python train.py --n_layer=10 --d_model=768 --n_head=12 --n_kv_head=12 --head_dim=64 --d_mlp=2304 --vocab_size=39128 --activation="gelu" --norm="layernorm" --norm_place="pre" --norm_eps=1e-06 --positions="learned" --qk_norm=false --attn_scale=0.125 --bias="none" --tie_embeddings=true --parallel_block=false --init="normal" --init_std_qkv=0.0183 --init_std_o=0.00409 --init_std_up=0.0183 --init_std_down=0.00236 --optimizer="muon_variant" --lr=0.00646 --lr_mult_down=1.5 --beta1=0.93 --lr_head=0.00392 --grad_clip=1.0 --warmup_steps=200 --schedule="wsd" --decay_fraction=0.753 --decay_shape="linear" --final_lr_fraction=0.1 --batch_tokens=131072 --seq_len=2048 --doc_mask=true --train_tokens=1225000000 --steps=9347 --dataset="wikipedia_en"
Each number is 128 + 24 x the weight over its row's rms, rounded and kept within 0 to 255. Layers, rows and columns count from 0. Numbers have three digits each. The size before them is the row's rms in percent of the matrix's.

# layer 6 MLP up, 2304x768, rms 0.0632, rows 501-641, columns 672-719
096:190107139121130091070127138086122149134152156148118098112151136182132095118166127123119120111137145126151140149087121104090143106100128056118135
119:123141111105127139153108138144149098171128113185105169113147124065135115174129139137153129168118166109126129129133139161118130134086118100090168
108:161129141128124161111106103138153115125130086143133137126165129152083073118126146137124120125139124153138146126125142107135074173132166128128188
106:095150124131153128156129111148155162115138123118102107115119140128117120125166152107092132175088158150138138151182154171164137144128143113127135
100:086135123152136133151127107150160109134150164111131154083170130160098113121123147116124114128127159133176087135123144113144084129135134100141146
099:151104130144134169124105115128096129132167105114121135090104123144149151170152140132119124148125139105126105120143129124110150130148135141078156
107:154109164114123087108103107143108122127095136067158107161089121119111129084104113067143137081099147109170151165131152145114143131093166124121157
097:142110142161146108131161123122147141107107117132151160128118165114110181115141139106132121126130132131155069138132132107145183170105097154143122
107:156150085141075121124115130124155162154091125121132118167130126138159079128122140133143125169098125134150129108102147114115082097157112162097093
107:097120137130107124132116150142141151104186074157145153100127123107155154175121100099175143133129153134067091126088111125168149119132155144154093
098:125127156151161144133105151127167082131122157140141133083124079139155148112189098108141108121131127142146120129138116106111108114124109141126139
094:125149127138164143107150118114169146151150124110149121106106085150161114112137093139115110091125158141131161101141142144101113147104129144140100
090:164105134119142123141141120146147117124144138124169120163127151126114128119153155160079122129152140111149187123105169157144128155113105154146118
109:147110112152081125091128122084121128145126060114153109144158143094095140123154124100108122119130129156124129103131152123148127131138160176092160
099:152089118176122157170117123145087104121135145086133151144131119146115116173144090136122110142154105155104092060159124144129133168154099147094164
092:101122104106138106138108118118091121132135114123114132143121146136131101149113137174107091128159123171097156158144148137168168158056113093147135
104:092134127180118125128138120124117124093126163131148152130118120114139101117138124113165158162129118115133179140104094122103144131134128179109121
099:116100144176157119140157129188156135165074108116170138085131124136142094094120101143188130107109105108171112132128119121118142138172150105183155
105:134122125080107156113179181146166124105127115096159147121143105109144127116131166132157149116132111131114119146143161142176131141073191143170107
105:078105138132108164166148114139136144123145108125119157155120134169120094154159145170118125129127119134146109149155126122160133137136121143134090
100:104132142098135152156085134097181080101162129043100095123178122138105098119123114132111122111130133142159147119142142137147147135157111174119122
107:107144125107150124093090140087140133172120115132119192097120159122104129138119132121093104147125105100128110162125133154142139150154173130142158
101:124164196118140150162169135147134089115143130112135138092141071150128145104123157138084122158099151129134103087161105087129115158144143185117119
099:104091149192129123126141188168153138150133160160107145131117139112133169114131178116161139130108061140140103079154132144118131153168099112154144
093:110119122139115101147109134138159127155084128095128120101110127111118060133159128138110164129137104131115120172118092054154155132111119150127144
106:133132107177096096120125157107149095105125143075142135110099136124142146129169137122153135130104113156128133123126098169119130161143112105138148
100:137112144084113102131148145126106156135160135107137119127136153152132164090135150151160147100123140136132095097155168126099114141123129158136125
096:118091128111129136142144145136130151142168152124122100176149129144117145132136124146143212132149071184126113144121103107104114179132160137162150
105:153129121128126112161134111100124131155106133074137145090116147155128130118158084140124104131134135148145119140127160148106128120098092160095151
106:129116083087102130126154119167139105132127109147118175171159144146145084148148115152109125154103123125109155145096116118185110132170120094148166
118:133160156147145172108151124144177110143124153071124126130112114157106124111141153133146118158144156145171116114151134125136176119118125113178165
105:171129122161158160151115129154114116179133120129167164138126157144108151104116115152148129142100125108146122127149138130141108113113100179136144
095:118144114130129146089166127162133093132165188112080124132106130156108133137164136134138125155159098135153159102154136128163128141140101165142114
109:092105081122116130111161102110108100107133105103125143136161147110121145132078131061174098128114137142141107106112155169154100086122087151103141
106:107123116118118141110139139160121165120107166124140116183105110167116084134119140126138092134133143123078142134130120149167147122098136083141092
105:135152105077081141104199068127092154146131126133112159079172126117096112123125113109104103168103133160093161156147139123102127087134114104130144
097:154140082042149121148162101159161145119161155166158090137164164144075088140084144129126137113098128125128165135138105125121129117080156145093150
093:155112148103090114091067125117135180135132114101088106145137136143154146133135096133112119129136094089142119142142100075113114142133139115174121
105:146157139135167152113098143134100103161125155143154132167111096159169168117138175147101121133101105118153092117089139152114133093123176131098106
099:112108132134143152143146128165113142108136106157138152127109154123113135163130138109114134112144192130144161140150135144163137092129157115092122
088:133091096157140163138110144157142141160078141151138152127135111154101163147129136103142122144115141140151118111125121125123135118135092096134128
092:120147144147121118142146123129120132147118091128135117110085153178159134132107132118107104086106153134093141139084106135153146160123165097162150
127:141153106157143127134074146112152148114121091135150126145104116158119137164161109148156138171130118137126086119134112122146121135163135127112127
103:166119123105086142095180140119150105142122119128101179139115146079154128118102139138139159124141142131127105127146114118110101131130100112126114
104:165159135110159158144135166159162138110135109113112169117122110145073156114168158104129183124131118122138100134114135132161153141140102147134127
076:165099159132117097112144132153121107132126104129159109141129110138118145093134109133120162113171095073117107086123126128140132150127110133131112
105:139139110119103113102141094128125141167114163110086163117140183168135100050106158154075050121154174102102122144118119133139098145134105108174126
099:137161161133092189125125143155138104114112106155125184140121118113127106120148117117084110130155141092103137146170109109135124135147166125114107
110:149115103135144095152098140142138099099136078133105135165104178134107124097105152119092122134121139122123070141136153142160137158106114094151105
091:143115119149145136122139140150125107089155144089104163123143108122155181113115136136099145128135172142133134126077139117133164137154086112092120
089:169066145154124102161127095111123145173161121102103126128126094127134116161111109184109121124156143120174122097114148131116094151138087101132157
106:097150098138109134160152183119107122145128154074166116120171128146137126111127101131144105102126108129132124131113118102132135112081128168139133
103:169128180139142142164133134131191111140176121101160118165105112133177135150132149151114137109126152145121178093118112100150138102114165148139130
092:125137086117132113134113102128147169142137125119126127145161159106192135123048165096172097153115155177148150125093137129147107084150123156099151
105:138131126106089104156155127144132094145136109121125109112126161185091112138137135129143148136159100115121163124107162095128169123120149148141098
096:130109165119112121164119134131170080145152136125101138109113124116171116097143121085146120114090081158118165144143099128108165161142110168165147
100:120144144132141121115099144119162150128138091160146086098145164126148136103130165106147134119132143133144118194113124139081138127123160170122155
099:107161150171161155107138078125141113112081123062094119119113108165125097121091145132167093148142138147134140183138174122137162117156116127122181
094:147166108108127156146136135118096084130142163084148144084132135110181123150149083135121126121102087129110122127158134127144134108131110105109122
094:147100125185112110117145130123114119115127088119117143115114123119104116137088186113154097086135137165146140135098184149101075164114124070156104
107:080073106137140152123145116141159138131087085162118112147130121113117115114134152124110142106107147113138113098117151115113170116098093151140121
099:160110131159116113113153122136106141118142117172122126097117102138110080098153086131077109127125126073099087137097132119145103131138087137147120
106:095132151116140094117139104121155093120130085113179144112120143126146092128166102097159133135105093175096121083154125123145126113133127155118166
100:177113074155127107121147152164179160123101127133150107143158095135106131091115148153148115114108131107169126145132129128127185142094153110138138
101:145149125106143128129121127129099135092128122095102182115088090160148119164160153133128163147069117145165078133142104145139129121144139142140124
103:097060110110127178106153122134152154131133125122144089134133141123114161159139175147125105158128126156125131156103088156071137123125133110122151
089:116131185128121148108182143148090138102151146119171129130148112102161116123160142120153133155106135111087127108158123122155134106111183129126130
102:142160105136112122123117098110138146168206112147149118125118134124122103122112159082133128109089128136143126096101112140096093163170083112134128
093:144114143075144144116132114114105152140105110112112131096150164140139120151140103117151155205106118103138139162157152117138152132154117113116136
107:136167108133143141132122110157137162118129139115138151204134079130114160133155145149122153115139135118140140137093171124134136170113107095162109
107:129141141096097132073111172165095113121106119128161125128178127140087105115141113101130162131144200152150102112133137075146157101159083094114099
098:126175095162096119168093144147151160089123119118133136112132143161146099117158127150107125104119129118158115130119134183121158152153139134171169
084:106109116132113087114167125148094125148105106149117123137144104122140142170110097148157160105152134142121139118133118122124104084141111130114139
107:124132144100140117100140106133139100163086136127152168098084156107124120103133147114080160062119109110139086157145108145132155179136143167135124
101:128129123173109155097151158138149134077153141153166119092112118125118116108148169148150122192185134093122142086110149145151124178175137155161136
100:096161160178208111118188147126180159120104125162142128094068170122115095112111101093089097092142095142100134152127101089176120128105147149096113
095:166130138133138148162110059126134111108110153130131130135158120153124098125160106104156135105114147185125129077126087107142145148108172129138081
098:150148129148122133152134095131108143110138143104117085203125137113139121175111138115145088171131108140119192146122123130106125104127133113145161
093:143108101057153116150110149100150164157173099133145169149076116157130161115110172170122137125138113130168156119127131132130102105113145119132116
103:129122107112144157150093098129147101155136133168116138147133154123108146082110138085142118112151138165149185122181136103097146099133084162157121
102:102119078134127150157163161138116096154119140135131131128099119155145115115151122101117123120137110131166164125149085109147100127153122169099120
089:134125146184086116143154127127141135082129174097153154138112125109110093117150090158111121123127170139128136084084151132144107147130120117133105
092:139152164123106169094122141154147155126131104121091174140133116135160099137201104151164134094122130158149133145127074113136116125103115094125153
106:149128125084103116128125082118120088118166135137115183127177115060178118096157132101172118149129111153151137117107122170123109127117148104106130
094:149143140120100165108150095126148112085135101113118100171110132106092159128124143112106091092143167175150096212136165106171075123135174165131159
103:105168154101096115143067110100122099118147117130114108095160143113173107127140091124088136121070089122127116108109097139169118114132166074104146
102:103122165121124139155127140152126106137127117094140123137172168124148127078084115149121140119111141185174084095116118148138151121121154101109117
101:129130134143125138112135139133139093131130111167141136137119128150072123150122159113093137101133122109141137084095149137123150140160107115069149
101:208120139079171168133120106154127124105121168135172128088134129119109154117134138112133112125172117107111140122121139144150109098118135122152131
123:153120092152120127117126129144124075126150123181098120116147097124088140136108123090148130088106175146115069094117115131158113102124131142125159
106:132095129078169136112119125140115118181106110133091125160149115104155120130114108112145132159123134110129119131162161132123186103131102090104118
106:103128153154139137085138084086151114122132101140161159111155130114176124179142076127137127113152104157142112184126152133109126076092080138101121
106:132153135112121130123085106136154101147119123101146191110165065103110102128090113126124184136149123119166104120076149057155179122137151126094163
111:099136116173194143110107159169117100134111120109123143136106135104192144128085154123142142136085139125123099151142136125152118143133111076115126
100:126142110146139127134185074153151082175107126132169130074147161145129121153120131136123154187112132122121157133120141155142101123104175173093153
090:105124123134121098125080145150089159157133140109169125135133129146101146142134125157111133150202150162125125088135115142123118156144102164131134
094:080162113143144110094119120120104100154114130130168066097150168140140126120139114155119144107115121067117113132114082149163136090159144147134127
089:143094120198118114129124129131112150121102111158133118115102116095114099157097109175113149125128104109156113108113138140140124121172114128126127
088:171131177164149119131121139136141094108135152125129092161112137143152110096193117116120153081132130117153131127161105130144165167097187156119098
105:130111149122143103164149128113112119107172156155129092122133076142142141147105110162040112148144149140144133166136156120116160143124137100118121
099:133174128123156095150118088088143073124155133127140151117087139147117133102093118137131157149147092140156145110094120136139112131161142101106114
101:120115163106106121117152136123095119169128130104117125110167134128142082096175094122144128115161123089161110096101150150111103085117063114150160
096:073159137120121141161131150155117140094113121135158093095088133132077127162131162073159138136106150118111105124146112145136154112150118123143109
103:141125145109120141092118133092126118142146120117165133138100147125156101152158148103088132128142126122127150152123123164163125089139162106147136
107:117143116114175089122130160153110121122100137132126120132100126105146138119148112149115134126127173138136112138142104138110129138159156108136171
075:135134115179108120130145099126166080149139112147112114131093142135131118139102141150090124113111113146144171116152126104151128130103130075113126
110:099162119100124125103083098163138104127157103173127112115131187129144079131115097059138145167126134090135136114127117171153143136147178120135139
094:126132101123132147158140119122094140124135122139124154162097123086131126144132092166145146100151144123085125180117139157134138134119182103180131
089:102129153121098091122146144136146132126112118139144121116080128132140135095107117153094075099136103092114147134125137093125139130113161174133178
099:135142141111100160155123159158118121113121114123104128133146118140150129099111137153107100102093165096090127151108088100113143146162149118102132
115:112108094129131096163132130115116080142126130182124146147127124077146127168107126161175123176134145127112084146112131168129163108126142125135109
102:129116154145122164128111107106157204143170138098129131152126134133093130169139147119111122123112157110105168115145132163128126154134109107115119
092:134134123113147105125115146132153123082139166153121151087127154074126166143136142167167109119126119105119114154148120145138087157168115112117180
099:124143157138153153158140155124087131150120174089140086134169144183147166086118099110118140180115131150183069131109133128122152126142121099143126
076:173112134148149157125145106127149141165120108069158159142154144112118099124144124162131100156136140124111162130160099155149108159141101061138135
091:088151151076167162103172095122105130165095157134127139170118181147106149109142097139110116148128169135101155094106105123140147125111108161127114
101:121135148125097118123152131165154145129145117113127086114126127129163103132133167112141078153131130139160115118111158140135101130080128111125126
098:127165103150164156096141164119139113145161154126178107148130133108122132135143120160110158128141133068114145158097105113112138097124119146139097
096:133146119153130182125154054168145138164124175120127114146125139154105158092101103111125101122133128125139117120104134092186144082147122121156167
105:150122147147146157126125152167154107131073110192117152124153119124073099117128140126125146102107129125152109126137096198094114117144172145107142
091:103122132110175150109140149142089126099137101149092132110139149109134069107099056159119117140135130115126154139150094108103130115109125129118120
106:127138123124086148188150178128148103103172125162143152078117124095106139109147127135152111148140121142095118105122102144141122114140091187145122
107:124097133083129100098088094127138078154122120133167138109139079090113117114111107131117133110136181152106132113125108133135109125105133135143094
108:161142128164110161119089120136107126117157139152168099115121160117094164119115121134143075125095120105124134107100130128112121116134113128098146
097:099113150117135137119117108123118154116147169109113122146146155098128110126123106122063117149143148137163125092130169102130121122138093150125137
099:107152132102135128129155142106125118139123145048162136128102131134136098098137109113147084117126171133164114130115145151136088125111121123091127
102:083120106097116130159099145162116123143176170095146130111130125132104190138135106132152091152095135091130086116104100153119155160136139132147170
096:152118123156125156167143107170161092110129127165128091165108133176102141091137133155093092141138132190128086148113142120121109156134124127100119
105:130106116145104146107115121123141125177106131135139117104171090145145118135139139125116104138142129145108148124155175171115079111116067151154086
088:139097100111143173123135128168160145151050099119165157154121108145133114103115126153153123185188164138139137113120100122159142139142120127145137
093:124125083152108119122125117151145136158180132150174159142148073115181140150104081152131110127136122120125079146160103138130151140103095113135139
099:105122150151110091127168127122092132166080129114110150133142140134110136136109113116126162103164135134145158092112127147155123122087137117139127
110:103138130119158151119135141123093121165126141148106138162155135119115144163127139085128155132113160110147119139123149119105138103148098122093114
101:139171107134150143127149139137089145169160156155096118136159101117129118126139123128115103144143122109135152085102151124113106087123122107131152
103:149101132142152103148114104126164102127135127135152126176066125140124124144173132162146137136109123104113155115169143155167145130123132142140140
095:151127131124152133162116119148144153154128136128113140120150114148138135149092114131091135159158119142143103139160127148158152161102122157086115
108:130106103139125143150124159112141160124100148112137146084141125128089130142083133132163203106137105141163134129143150119131125124118138155087096
104:128139148113144116127124136128132079175121088169142103126098150130108121127167113111100136150113153117142107115128118171121139096109116168138068
098:116135134111135144101134091129118145097114108141133127124135103118076078094120114113144157144123115096124090110119123127166108112140147118137107
106:084132158155104118137135136095157147162087116120185142140162102150110090126121097122130070124140142117155135162111095068160121174151110122182127
101:132155102056126091144111120098102125123108111136131097124120181141117143094076140136140120129156158156127140110119089076137123130163147090127171
# layer 6 MLP down (transposed), 2304x768, rms 0.0334, rows 501-641, columns 672-719
092:081150095140105127108152128135154157111146128133173116111152123092148127128098132156128103128133117110109077113104105097124147146108138117083099
117:150138125147107151151116104104148123121121118160097109166132131175126130106153118117128109140145137138131143133107137130146127147132137138129173
103:090132124110144101142092118153139133142116118115097096143145124130129093171095075124156099123138129115110139178136140096160142136108132145127123
096:120125129127119132117155109093108114157139127114122117136156119120146113145138161143109085154150071095153094117117109152110142095145118141143115
100:141124120091116188199132133109092123142160111133151117123133128112147142151122198160187180132133148101091128101134065103142183113084116106131147
092:107156138071143133124108135127129161125089157151171119136137098136113194134147137107113168134139149111130101134146165116124091110157160145147114
101:126120126109117149120127091164102116159128090126154105136095133116141093120134099143157120109102129092183099129146112121139135106126107088135077
099:153116132123129149156057120133128126076139110141156118152094152094132143158108110130129178088166148094118104145129145131110148120147145138122124
097:129106087168113116080144107113135070105118123119138121120137104100151172131106158177137157181132102121142088152136154128108142121121116136139150
101:128144075148078085152173183126118128095130111136152154092141159187133110150165117136111173180100146149140141163103097132139114129113132144123152
096:151111083157076105156095150123095141125106151139109127149138126128136164135107123170136108102098152122140122124110149111147114142101146196082144
099:133130115127138147109073163134115136158080097121069136165170133099170118103081091132144105155123108121102141146138096137104148156154126121080116
094:098097112171089135118133137113108086116101151105162094167102107100108097150100116138112164094120121129102103128134125105122146109115123120149126
109:145136094089103122127190092114105144090122167123133154110115176125160130153154082131153172137129119108122133160138130160136166158121160113084143
093:151109155120140103140074141142077113145133133140107145151087132116111135109127149128157145152152122100111136179147096102094137143126122130122078
097:144116137164131146116137134147166155127117149113123138133139095096152117131185100108179142135131134121134110087113119133098098118163141152097112
109:125150099153119134123126144118096114144077124173118114142144162131110154136149134129103142153143117139140136103134121164132112173120132146111107
094:163158171072090113120101102106178136115073162120078115134142205144109141106103113142146131104139123145105139166109154119126114118119125146117106
105:144077142118121142088124128150126122101134099100132156090148096112161099107124098115107129156112113116151093127137104104141106086129109086126143
101:104112110125145169112151127142143116144119109090089077144151148142115158145096133099155120094119137096138123135133114103100129124177135137082135
096:140120152083133122163115136126142112123104115124125088153092136140116107118090176119134118094147111080127124116144139098146108144093138094125107
101:110115089150139136124132115098118151149116165117108152152128121104121134114117139123148118077139082121100133141130105143125107107115163101113120
098:153146112137149141138108139058134095141155114133102135118140125115139116084133161148118073104100115131148137104103155111103121112116098119137083
095:159117116105117134107142070145147102128098118114097137090118146153116119119127143090139173159114158117125117133119123149129111101110096150097144
091:133143112080129123146118131155121125128123104134108104144106146100088130116156091099123096137102070121128126101120161122098134143107061111131125
103:119109114116098082097134096124170089082136110148110134140112154140107107141140107092128164120121101151151139138108188107116110080099132129114089
106:111111145140102091095069135142136118137137127162088157106148135134114068153152155184110108103139137136108155127138137113124088134158094142098118
094:114098151088129131096110140141149178104136156130125095130143116096118118117130156146116101138100112102127139136075080114108100094120123147118159
107:139102155120091104086096067107097100147117079150107092080131141142147116120115122095099120120127113131126137131125142072131122148065078096155114
101:106101156143127116137117108165094171112122148141171128116117114109114108140098152163145104149142086122138110151156162121140161146118076133134109
133:147132113138116085118153123134120121139102156074119137086114170131129079139125125148142133122103074138194136115158095135093150128117122111137127
106:175167143123139087095183157156109136146183100160134156140170161102110155127117113133154115156097127109118154145154142120120140118112136155132148
104:155094117118136121124085143115150140109124130177136147114157084111105113106105155117114132102084125114156080142121185121123139142109128119153084
100:124112122088141138061110168094091116125139103103107183121117074147143168096088086098085147117094113139150137170146111124198110120111101132127101
096:115136124101119136157119102121162126147116150139144115136084145091183127094170133134069123079094144136103145119135124122144128078138117135154118
094:137078121096080122123173125131082149137130157126133123108124117114113134201146179180139094119184113116121070145105130082104124119120113105100129
098:108110115120075072179169116077102133161099177128151119169112118165194125135112110129165141098132102139136155117115099132120137158133109072164117
097:109115185148133128174164062122119134136147111126156172113137122141111093130149137126083143133116174105113081133121158145111110140117133139072129
101:070165117100138114099137149132127052146115130140147127125124130122092118157091171124129150107114152107163126094120153107104126116097121149128116
096:144113148074153158099133164077105124169158145124126138124114104101129179098159128111105112111136133104095078122125097124121131152172130084126143
093:140157176113128160156101092134153148108162131137107185088149146182135080110131152093138138102139109126112130154103097127104078121179126108121156
093:113122138124156127103120117145110106140135134140107165131138115098100094165140151119073155148142117162134123122156150112100125157160137133133151
134:152109090106163206129115161123159135134117104127107095146133076098151135136141097140151150148138135107132107153106098126142130158137150088109109
094:142147100085138124137140131118124055120115130136116127176151152112133089107124129129131141124063167145160133125126127136130141152157080063156089
095:154182160142139154092140128141161115126127153109103103142175119081113105128113121131162140100152132126155177156094117096143117111118122124115112
077:121126145153136123136129119128119161105139130101063127140131106122143097120085109123133086144112176122139116098094133128082151113119125153128144
097:122141094104118153102102062128135111163129156142123106118112076125119062125154087153132128172151152158141137121133120145142120086097135083155139
100:144112091139132125126086126116073110130107111115150129094093115136131141157132165124185152170187132117164190102149141132131138115150106104131139
113:116113104123140146101134108091155095175134093145142124126138133167148120097149156115160136087133145143115160129085170124120149141125176120139117
102:133106117116122155161117127156164149119137134117100113133126139061096075124126133148121136114168145114153119116164112152151110090117131138159156
104:107135114234123187121128080104128115154133143153094133127173132134130155122140127098120175132143098137116149102133150110161133131127140124149131
099:123097133125138115125127142139150067151119118151160144182142196123126157108088157145115108172151101118094092114122146114117110121115119107114126
097:118127145105169141130136149088092155112124163098125089128143111100158104093141152126107146153091116158097163146156147147128102135071170078144097
094:124104131095121132154158150144176150104108105135159136079147138146089137117172106155124146103130162116127123125179091125138140184131146101141128
101:105102117153164093172114102095113078147112144125104141142135125116099084097197143163153148159156141123143136086127115115118134139124113113118135
112:108123127131110112124115135121148148108117110158103145104147144102118138162132101097151153139117120131119125140100147158122111147137087155138136
097:124143096145087169115123081148135147148100108106082093127141126141184128140149148117114124125134157117160158115123135113156126130108140143121148
100:159140135162128135114093129102134100122155118116151135118148121139139108153129139183097175135171114117131121144150134095096130158119140157155125
097:163137105099139135109102110136108108128139109135142155120134132116113069118126140095139093123112160150118131118098137090149158118113114140120133
104:137149160207141134128151126138111085098128153112138167148096142128152151143127150144125137160108163079116101135151124151161153135128133141107092
104:125122155135101114159117124124120134150107126128130124131169148162149127125164100129115142103132132123177114101105127116139111087120124121168121
099:125116133088128132153120096151114177143096148155155083107141124127110142117107165135074152157149139129098115114117140153141171102070111114135139
097:118119151116108133126169150118122101171133164157109064136173099102107139131150067123144101162128143112077166125133116135133107127161164145116166
098:123118148141125061135097063099142128097124181132108066121140142086162114134114141119128101136105113120148115113080105142098090095104133109111139
101:100126086142097128121166166122151110113095135164137090104142131143075161126093107104154058111127156113083162166115127124146140128142141112104157
101:136149161150145121105124160142152089105114136127132149142118163104131148112107132135093153099086122132166115155154126144090126138121133148089083
087:151127131140162135143134100156081091158106130129105089176108121116144194127157142123143092119125121128149135090131122132114153115173124131102130
092:156131096094149080135098072153129120122131150139131129109130161130140152133114119097101125077122152142149119122123136097119140082113151119162132
091:146184156163158126111135133173140129092125155167129107142116089091115167137165102165123106113164123149116116097127152118108106149125145129159132
122:127140079102149082122103100131110109124070162117107163138150138146126096121151072147156095093142138129183175095125091120113118151091153156177147
097:120132140132140120126133137142103133141110116143108115117124130129173135137142095114161101057089123112122128136125091162097069135134136122145160
096:159116087102156155110170118143149129135129188156124087127134107100147161123145123130143136129140116132113091126125125112178108117114146123128092
087:117135146090113142145117119120143102124177113123148072113162095123155107094150147117112136146128140097168112178150136126082122098120113146153135
110:152121142126153099116077130092087120129139117120098115129123123141142137122106079153132146151113120132127128139122091116121141128132099127112100
098:168122150098138112138092130115097128151133119165093109156117110104158134119071140111132101138136101118142102092115114154110165086131122135123120
098:118140140111131133095138152086098136128096146122158111142150133108161158133140170119148117128107150097183123121150124126109122116157127133163106
103:130125205078152095103127118134133162145113145104098126148140135121093144143097213149100124094084146117109153106159089107150139154126125130115111
094:137105136125119165122108104097156094123132154139108115120122172097164127090121125123132145089083112118137128138156086131112139137073097136094115
093:137143143181127114147104104110134125094095123095123124106152121124095097130152082144143117118102171161127157114128124160182156139125088163136131
093:113158133109062158133153144146146156119110134138173140135130135161106124180156143166114123156126106089148110130123128140147117118154140103125109
102:144106105097142089049107087128122118145118106132176124138120132152145144096148136114126121070115131105187120120162109121118098101198121136139130
092:097107134101114124137118119194131151101149117153142088122106138135098114127139171088107145170114159126122131131158146130145113153131121109134104
102:130107128147113133122163083107154095136110129153143137118106149165120183119098115147119154165113145124101123122134183112144124214135121158111187
112:080169146116147152159098151065144124140107111130166117073105112140118121152151115120110130157155129120103063110131089130089130096107160142102125
088:107106132110111085141117128120140133184162160124107156121138176127087098157135131129167114133141125132150121118150124098140162077106103122100119
098:104138151091164105115106139129151156145126105111106109119122086120134104152124103148151131103140115072169112143072113118107133111182131162152127
097:130140107209169157135110117106161133124143131163118143161161111090100149122153122151098120079139127146116149085136142096125148140132112120144107
092:134094128116100086160122135166136122121179122112113125107134104179132074160155108098114088113109135118139107128121074108073154149115130137127148
097:143107123183110150100137083093166105166142124140112132187200127103126123164101149115148118129101123162156119140151096149073123097136078112118122
127:104126097126152145146180132151169121101141134167124098092091110113104148135125078101169104135174149149111101155125144087140107093108184107157145
100:145121148085133083148096143136128093132090105131080130123143099102067120097103108140145106107106116132141114108134144147117119107113140121103128
101:120155180127131141146124173127167156124097145125094081113131104122152165168059116151120145154146133115155114172149068132148113154169163126127103
104:137138130074068153137065073113104124146109131107122155162152138109115123124143143114156111132127086125164125156111117108108132113169094110109146
099:101147118169128117131110133180132174130107100137129134118101129155134065149049083155109130134102134112143110111105166096085142154115135078150110
099:083088111120103159103116135141093122094164155093087120126163100127162191136137131152152145142121115098105120078096139128109131121100134122115093
098:084122103150124138110139142102084103140158117081173088118124084135132121126120113144155162157084129146111097085151140106133107139113152139109143
096:132100173116140098091135147111163176128158122081100114184154140134116127076143100157114145109095156086121114146114145121132120118123136141098077
135:121144108129119171101186148096164122126141140110177138158125144099140143099140124156122124125122140160117165125144117120145098096117140101108161
087:096126137094144133142172098160135099108128113126108112132175157133107096153084104087145132099150136169116114147155136097146112134162139130133152
091:104108140135125100128114151081155130156148140152142136075104141114103151167134103169145176140129129127098110125103129138131140130057104106115130
092:158148137140136086105114109126120085114128127126107125127114135097181096113159092125142111173137140156118154195152107097123120092084133121114136
095:142126113111113088134129152084164153140130139114098127163147090134081150127138149156112145147111133124114134147112144129115122126138120135111096
102:125079111126119122105128071107120104146125122136176113124149122116140177124126104139091128094140078086120110125138123138115120143123127128091129
100:154150125093123101138109120116132124118093138099092148170147093135123108172134152134124152101150110127122098208119164138142153165165120117127114
109:111119139122153101170108093104136102125133161121133128119123146129185111131099136113142157080109146126144121104135138153097136137120115115173128
076:080080160127136146107131149126131120131153150085093166108153091149113101116100143112144120169113151131143093127142067176144101123165096117096098
102:137104157120134148090119096144161099151126162075091142113140160107143133084140152128103143128163144144117133122119121082097142149142144095098094
102:124165114134133120166121131167095130158149121117089175108122142108140101137160108099145090079091176110078102145136137130097153104115157133093110
112:123116121171159167173095112110144106137124143120151090132182148127113144127202172088161171125147164159154118091175118122124106139110170116152111
092:130155143185137140111153133092126090114081130098125108121119097100119136165123135126095127124122129132119147101112196132106085092145094145130155
109:081143146100130121147154147107090107111119097135159146125161122131130107101154090175129089153120110108167064172142106139115097158123144133127154
096:103136129148163088138124108151123122086115137118112158184107152100150146140103117149153127124128114135173155151139150107114154083140145105165131
109:121098152146150126189135110109137139133135069143105133161120154139093148143102125170086145145158092133133111108171095128133111135109127081145122
094:153124143138127139086148107184110161096134138122157095116124111130143116099152131130118117132123132118099107150133108106147092131127148083139130
083:123148179095149122153125126129166113123162147159147163111126114104086136134125117119138124142116159115105164118137140137133172126132128168130103
091:137135135120145151144157156123163102131103108127140147093120109138136146132108119172143081128149131101140121146133153133148127104124137117097132
094:138130075134195124154122118144110126126138126137139120114129122106094135130156147133109127133125082083120176142125141094153085128149113102144103
094:170141130094115155117096128157148086139112095130089120124134119142092135143154140115136152126114130183112141105118169154096211170173130115124145
097:110110101087106159117146185122120155099078156130104155106168112174121134133134151129132141153124161140106210107106103133099153141169122104158100
107:169094090083131114121150087139112156160167137109139156110147115152136117131113102131107134109138125141131139148114133142133128150126153079104157
093:174097128104110124139146112115164119131104184148138150129107072159146139166171144080132126097132103136144092105083197131188177128142136131142163
099:126121110117106149162115111106110152128092104123146135150119094156123133146137117143077118168116128116110137134123131119148101114137102134164121
103:121123142061150139080124124144099123109132151121112108145150125143138113142130128141116120162094147149125130147149078094144133112132120077118077
098:111097131153141117112136098167140142164138135165136114141127076124110136136129114109101092101108076109137112118129116149100134147125150122142111
095:130137118090110096104130112180158101106105159189120153076138119135124136152123170130134136124070156091131148111136085126166149147133135135133119
099:132137117117111114140131149123156083139110124157119152108122169120153140143136123128142118103110118129103129142160139140077147116119140133137153
098:145131129107146116097130170200059084155099166094161133151129153135130158117124149123132122155114127135122109078094111102109151113117128133094145
099:086134151134133138140137113107161111119120102133081114115120098139126121187105153101097129123103093111118157118139100112096117114118127143120125
093:101161121158138136141123165125106131131110105134137136140131145157123153104086125158114135179127103147155111108170118107113124103118109104091129
096:151108104119135128125119110092135113135155140117111139154142193151104148115131142123120130148117124170141157119158148134133108098146172146108153
104:105128127075160129109163089139117092112150147108055154115125116135107096096147155094132144130097157097102165133109095105119122119129151122174140
097:092143148135099133117113102143122074068148096145142090112135130128124124127134122101114159116115120166130142117120117069126136110150102121128095
104:130099140098143150098154134156115161135137120134175108122132135128136151082135125106108132115141145103092123113161110118134155153080094131109115
092:176075207140141136110068139158096144132085112116126120103148112132116113071156109116112139159149152128152115130120154142128105161160086121065133
104:126112169139112084157139134127135129162113133113142120068128164128101151167149122103120134152090112142127126127145104109123119128119108127131095
093:115149117154133132108111059095106127114147102105117103097111146151157134105099158135137130125088128141167118130116116121137113114126133111161098
098:088152142110145131075105157131154121125155130151090146123107123090112142133101133118111102119123092111097154153146134129128129136108119176121102
093:143089106130135134124130134122124167155161113139081130128137153090133123134138118094152142165169103129147118111089137171101155132123147159134119
100:127131133100102143146094158140131163136146149160114134146148128144117127178135177123098124106122143149106121145155139155079137124126127121158149
094:059081106074125116155134177121107089135163127102157136132114099173138110104118147119171138152139139127154164122106107188116110147114146129155142
096:129157157123144150146152136155080114169145110111115165151106110100090152105145120087106128140116120153152107158118150098130090127182100135159130